Weights of a small GPT-style language model, trained from scratch on English Wikipedia: 9 layers, untied embeddings.
Each number is 500 + 50 x the weight over its row's rms, rounded and kept within 0 to 999. Layers, rows and columns count from 0. Numbers have three digits each. The size before them is the row's rms in percent of the matrix's.

# layer 4 MLP down (transposed), 1024x512, rms 0.0497, rows 694-710, columns 384-511
106:488516608496599400466487493457488539457359445477501480524477421492558552429577481479477534473497564440493584499508516493442464532553562499552497478531407596539436477525496528554515530433496488575472504443505516519575475477476399501540503426463513439506520410418536502496377493520482456438485466568447530522527526515481494735511523463396504516517582383453551551485510581468476520466498
106:466464573495540504556470442474469548514604539560516493506499495478430557561566451522416564535452516577541469479536532508472504443472367554503361500425516516494572453511487602489417468475426531532443505529425501392509495551495454558498502491507485500530469434524471529504495531484398473445416451474577539541547542486436540416527542484479488515470476546566478512503499498561417479521462
104:493545579546405494544475535456494509474505517409412491574600451434534534484492390506484474449483536530557518448459502524514508466425531556450447535534539483488424524525550548550530465448435566535467553440517416500443516509555566457529514533480449396534499532530424447492441492528487481491482476525453537568465445430500465525462427586530565479456518483430534535423496678515531533492445
102:541598490510557539553414469515501490525502503492492528500460466495526479549443568519506507502447435494558427430478461459567399444519517574411532571510468457476459473471543469425582454524549555505515472428544510518519532463480592415425471546440476532505431428534493428527502516554511465490516567456554573556485599451442379561463473552583456415486532550513471471474421469456495532490515
100:458445536505468489477489534477578475532533480522653429585481455492474541554484485462379454495432499451601433514422478514483529407470539421533563489474524438412399425507455508443604506510521501413484493503439425509476469459438489462427447577426606396469517519403496476450445467457463508512563526553524444392469528540437448534486596452482476499449459468533472493436462467539495573426470
099:443522451523565618555523539464536558491473435526495589572501519503478554444520503497534519508543452552519494561567520591527544492442487537507455602480405469492444505511538488520506441424527512442532511537559505437434557458468631462532549505375523552467515504436560597457592563490552590488463530468552622539526587534484411414536453484486581438445539527453493447446491427481439506456513
092:545498381493491494484549534580470527573491589446436448536635477456507489465444531586457460488532486570417583500475570473447548542414426492477511526525506533488516571532522479493535486510502548611535477452589488511413505528411515502620436528542503520560505539527557462538549565460537515510488530445478496519628525505481493455559434556581578444521578462540525510442523652580481493489542
098:538570405519538474590537558550512538532501389483477503564538550549393514499406541440497501566508445522550560488570464423491478549590466466576607542479418532460543514501564554365662575535544473583475488571519471429481455522541427425540555497464546494507511508469438484463478484530451530485538541488357488511491493588546446469430519523532475546492540412572399438508480546541519388471488
107:485448477452514436340385613468541530507494481535602500488547516496403426502493437550411505567450523554569414534453417466637501498470515456486461455515464546512595408497537479570564428514510414664580543550455523494506478509452392457508504466542525513585519505548491468419524438547437422447473499492473506511480527499491491516520512480510493598582506441490488552439550568530475500417475
102:486550455497508489498549532578517501461481492521499536467497551438406535528539442532562453540466490472477569500586594561472540562476502498410406540434505463452560479570541519503518455433482540465539551483430405603483502511577584525470412555541483495508456483464461505555489532528563468571535498581456555581527515479441472417501446568460490488432581524475593567478512532568523559534499
099:523525464548583472527435576481444450554570556454481576536491394584557505491563483611470497492532573492542482548579507415531563488523548566511468512476488472408504581473490474490479403584582501473527538486567532500399396474520614454368474519597548481481527469512503602496561528489565514464436449450413498515429485487461472431447454522445558554435541498443532413469472655565558464477459
101:495488474535515455538499599430628445467516368455463510603538537415564466446540427519603442410487509491564479508531389506567530463496471526433527475534465566492476430489511535481567487431517507518439492526516511529434559455495494409521599464479448451399499482454393451521476504486462500414558469514475492511519524570607567614468390511525509556541473511479519457454491647509449477498482
106:511478465454485590474506465520609619546533501483535568543446406555555574498540495444561488532501501545472577585488537402485478411594435519513484566533446381518525541431513515400561488420559539612547478522512444459460508464601476477549522519380518596439484613449536477509487528488556508540476449443533494563555469575535562627406448421493459484466480540511590456499542721518420497488585
102:411447548611524424477587630530512481448523551477458547583467541479477499550504497454547438464461463586527506464427526580565474469500541543493525571502604474586487521477491500468508527454516518572460444420502449399502540511423476475431395524530495513504544453502591480529468528614438410484496575475511569492529414529560512505533517508503547492522500484475534587400427476493443449467476
101:480469470557537519526530524568558605496499410520371550551533504538555582467557447536618650543572467441419514513512485510464452498502521458529427476454427545559551508512540494516342514521500536412457521496412492441513499539523464534447437445468563565553412477577547450530530552420561583465428519447556504421549475564539540457520444573607557532429645484467452508511549477476460500416508
098:556523538507516546502495531551457481550588532504331532484532462470477551466494475460448421539488615529479515528522570562512476519533506508455560512475535454435603571555497524476489537564471431521538467425569521419578489460453415498420512523451433474433494500505450442545576540472509495411612477580400520448473478464486528543437472539470455544481506557524444399476453446564473515556522
104:528502481409537535457477533416445495439608507554487479449503493512544546475529578523425507502434512503548503612508443487511443554494515470528565470447510418501476479480450464527606504502548541521541517473546529456587445571566432519490468470519485529461473498525443519444390484468483418530461603494480452552540493518552433552473447496502464512510537565485487455474531548550531522496412
# layer 4 MLP gate, 1024x512, rms 0.0533, rows 695-711, columns 384-511
103:477497453589464502529447595460353431400521497571519509519474546491494476397485549537495470486600474509444452464544543399540476556490502475530538437540416511436489517496543583592547590506603545556608543555558504517485449507581556497470547526485519540453505485557473536540457469574608524489492552526462497416524556561500430528510455436482480493590520550437472465520472558552538592574477
102:499493540530443536497431492514496580498570465527530400472470437458537549496497473492574457509347425505443463485466542420454480552487501478449522509516518471524492423627529508506480571525536416449516527480482388581439412540515462577631450471441521541521427503492465480586467513430534493534455415455492448559539579453557513571476504495463437557452501407446466542502498442549490505459409
107:498521440450487473506467531498469459452534488521402454530358503486472454475531554540514527485488491564491502439452513538472549564462471554541381560496472507539420509471458521435478529538572461520541494536497415532578529569459593536534547566439569532497578461427514487539555450522470484455531355541502437480587556472490558534456519539483521574460466509527496560507439495470483528455493
098:418522461497494499505418553440432534483525554608379494498464547522467536490487603432459472578524508498588463453469573531488476517505593528459569462465563505493498536518503562520526509426446573538516599445484558411558532463550539626546478473530515562651516511424576519493461534469588490450430436479573527486481404460542424577658508467436418466570455534430492417579510498490514552499423
098:496520431437471490477537420478458504449591473561507553463616541554543454506461569550590511583436577465485490490425415430614475527482531513493473447613556541450522497484404413547525565570511484481480477445466523515505393516489513597523430597555538532530525445502494508516498521539593490479461478581387437532481453558510500522490462502482441483493522528508551571548392513491618490452453
094:514516457501512482513532552515486539491580569484459560518597523409552527508497514662534548413545498459410494492520538546417461443486529486411440493588566622503478465556572418502473511505542439493463508466481429528485579512445585616509614471533520554542543541536545496552520517477576505445423441384509530476604480561503450508502459484496483560563479399505597500547496589463536601571517
102:502507404468460465500493570526475332443398425429499493512428465498381478474536543534443504434468466462455535555527427463501455540553525484469554521551462444461452404480457491449612580522477611416505528601459613464486596502458528443375611506505514526421538564543491396439486472594496511557573450573447489461539503507425438539584588503498490528523520490511415526457517479464462486556426
105:589471517534415576519416521470396487413493545553519532545491509437520411489577445420512516586476486414468513557507471451497474488445477564499425473559428656524622541514491491490538409540522535489465586471547560499540529505414428555515542529478543482550454499420461542576510509531559548433574523420472444432485468469579512545542434553434494469534481463594498551535436536382431525520524
099:481527461459441495499478502484458550573498506493484459437472486449505447412565483530535580423543427447502528526567507490392439472483491533523584444624502562545434523456409469480574523511566588567431553469464514435502544528485503466459469510528556399459539529519367405481525431498518494463496589471557441410524449466458598571545554510448504603564521469518433527439544473529469448409470
097:510484507585510515553444596569495505554471504556404593434368553514646553448476550529499594451466495518486447462443602497508435442431494470502553476461488461475521496522541520477505536550457498460594527481527453545532479477489543456533468533446504455525532518483514491412420449446551528500532533393513536474512536509411481473567529499474545526400462480429480544543526495526484422452453
102:512639478515473596514587583461578466424442542553481473577576445494569496502497512522581499434408479475558477620474499457531447547533478555543542531549495534492516529457514438519560515479522537499513571503527493527529506573470533476493612519519496609446503493559411374472484397549486557484529381581520445469586491524517561543482381470521497508523508530485561447437443496478497628569502
105:559574492531495434603519494429528565493517516429453549400492403494514501510509541480522418481568398490485425517457451441494521510490463499480446524478414496558452543523520626511488497469630493489440509598459499546539544550405532556480564515466595527498501473511458412411447527410510489498445531434565439544610464522522471503447615437496461530424481458459567379458606582473449586555581
106:482465512571455456577492435627559421450437500601573517575511461455451469620504490469498537470580442530445560520481497571581545491481535504558556495463524562490506451569509522555562551513485469487513513531506514535433438430479461530415522551528577592521506479521522565491503431466557559429510461519467523525515469453458581531477587454442545561547481443481393461485517539513525508464585
101:430528488490366440503594481473466474561397489477614411513558475555538505496487567448514521435461432435485496464624473532609372556508536504556488373519520516488401495475512384456595499499533502425488502549508404479444478461499519542516586565481533459519509404492547355557528538475493522496510458509434480538514493391481475605545410522453437552497543525523499492486503509521500499371553
101:485410515465543579551452546491546482490566505582483558554482485480525452524626408384443480605501439507500437470496461449505464531648565548524515505520489409508469487457391513456515513479538483523516508637504491503548492502524486517686459488437540489462415463483523490537505464555461425542481510526533520593471458524522448549513440491483477486525398533577577546527484584464566548509459
104:533526526464496465392513506514495564448580491516649434503434525550434524437464502484472499438524527506550533505490496588608546451451511543568534484518497539535447479629492467448565537486525396534436574522501503631542508541493498544492499512467468485395545499538514502524451456435487433631532525442492498534436558483491502594426517477450599538570479526435488506405491553429582523431515
102:524503472477439555518513501554477483462463570516453452548463532542516528521495525550543476520422510463490552503395472559511574470506391489496424474476519569504393479543481449429533472441622577469512543526423461537519526520500433550573507462496520542420563422499440499544537519535489480469471421388423630527431433442509528522553414525451566456501441499452488500519443446442546524546514
# layer 4 MLP up, 1024x512, rms 0.0536, rows 695-711, columns 384-511
103:546516475516558464498481471404458506546487488510554519503459501515499540420552502520435463492482536550482540464516589490516552497515499547524548453477494465449506494517512452471529550543526582548437565568482537477526534433443525451432511485483449512501471442517480569400529580531552415394478482446607488473366606473434442483552516536564463492576421510551563580581582456556499506551472
103:504617450465594565477458507500552476526479435461522459609467460388564524478465444538511501633559613485491476541470510492559543441452532432538475419544431513604567481449421532476530491499522523535516468581576538553393430470531469507519471587483596432440483525500563486454513492458513492556462478589558489457487554505532460462515627457423460432435576397504540459546513492539514485427537
098:578519453462547552556493482494599524513479522481546511537449523495480463481467550546504531489579535438461569507511457468493508598403499545590510568423557495528554445463533474431528526526507449467529573481443488420524476480533495457547586482514425524516382462560521521429466377621539488547535499533462502517511421589442478551479425543479542462491586545466568564570536514563540530503502
098:552461537429597544524472571534509497481519453533559479560577551352432435474437555487570531485563496431463504529470502454523481584438579469496536457522522438514553429501493509481495456517555462652484468583534498485471502480522467487442511434552452488427525418462489542570546434563477518510516561498523518459382539469492560534530489454509485538417416472473431494511445492431462548512492
101:480552482447411567445521472517466515504538517518483505541455482528545528452466472479481552453441455476533507460451513517511489513374490450433471519505522520520428507518501520535457612559528540420603579528551503530536433616513549520448511490444514465479562534511441607553488472535551481500519500476486495447497430463495515453414509441495480450459507458530492513556532493459595429516507
099:422550533504504498547578438410497500432528503496460408504447444542484532455597470436471512519491525551510530493545502485499399589507523474462468526455476533603426542453410540526509481586445615443581478527516529506441451479546478484472454522448524425451538523469511561491509516499456499452446566480492465475496513458575615520554530410514468560447474498476483485458474484507497539545496
099:484496396523504469534538554474447548539540466518449516507355487471512385604522482504531477609551466530652463435549517470498551424521455424473439448479502560480373543408529498418441399518523490556447457507420514494524592480513453521538467432445551539632464488530561497429475504559453507441512537467397553469502572561539466523494443534565522403502481479429490514518510530527503556402510
110:539526592463420511420540461408521547500442503492438502428447560565524567536551496452456453450453544564458495451476444529411533563509496546403509468533436487460492497521509429472457480373525522478523521513368556519430464477507451490541497482528504550473514550565440510563466472520498361563503505554563509524433539670491441536443554526497450473530461488440546534492467425515480413526506
100:445468415460553500453458562533487514482571528418497536523475471419481503565511514499536450584470540446539522547427558456512605475463440444520503471398444576544487563457511498474550569571567416488594558497499426550594622467454568481515467551494418478500560537532514446549553518493496457487497478559442446475458506469516530463474516464478446484517522502517440441428487483576542526478532
096:446576447564608429517570535452439488537527492504502533512584530514424535495559399432596540443575527527470534582555526473506476570500561465543529513528522459448562424590500445440516450518480503526447500541514538559569524531476548518447580505475572565517554551529545464489443465629465558461473547518552484593414399553473519521516417457480472516521485369402480646512486565457481540511520
100:581560431357578555558497506494502485491549470459558520528454461526467503487521562442481431467486487498559438545410430468416390540520391545474508491459514466545427495474470474517500561466462530533544556562530588509497512555513470589492379549425502504418516543534545537490500569455471524507423550465400573594582498569417579538458477527386508406435522590480614519578479560446497457432510
101:466486452503434501499458434457530553485501544489475546514551439513498571510477526486548488592402528498606525508410389504493468516477549435492429469504448445505532489523468462577478552536517514594505458499554531542541549506518445581427495544422527525500583537534514543456469518427405465515558403528500525625517517414567454565543499474436530470450490472459521468435550561412505574409413
099:468476429440559468475458539576502485445441526522493536511518533619534486406436525448470579613470518454399445573398545569431497520440510490427427571423534460464442571543518523510519506555581570461522479548558477489512529468540517490551465536570539435536571541443468467423518497567506525395518533533513419440413529527372482524410436554530585495497420532556455518538468458550571447575568
102:461506524553423490582482516486479490565499589467573484540563548547535498470430530463558469521542482490495543464574474518550514470586479433540605474540559622519472546470471448581513469482475599440465512470470456435526449464611538521449489449477571452469440442438508512531478621560451489411555503535532439453510448488463425464580482522484520468454557473504528448458451504537421446488575
096:370411443494495432506524380478547504518461438445549457517454443476548568478558461540464534503484559594417413545434513439487556508480514468489514519483488472583479509427544550466533473398580595575495529458352512421541565448462464535511449499429478465508484454512505405416585548469497481559499471515564505579528591465545496445600597488503526595434435440579455562407532482413530508484436
102:459497487501525474544463491469397480487526530571442480525531487449479581495492488418553521541491427550476537539448519554573467474458581470518488442489494492599480516521462551477543525511465521567365510510340497456455524510457536520430504515464508488459525469500577500511550535503555490469533513528521462433360426551406471478510508475474469552490503484551458573514514507557440533568441
107:591522545534454329534607405498512518456517510521453530532544446535521428501491555504552479610582509474562556578457577511520474519465454433480509503525544462461513488452499446405463526583436476516585435598472482462513515463444515543494487528483514454475603495546525492546456523476490529536543441502436375492561475435492507485558464442535518494488467547473453428482455512492451511503523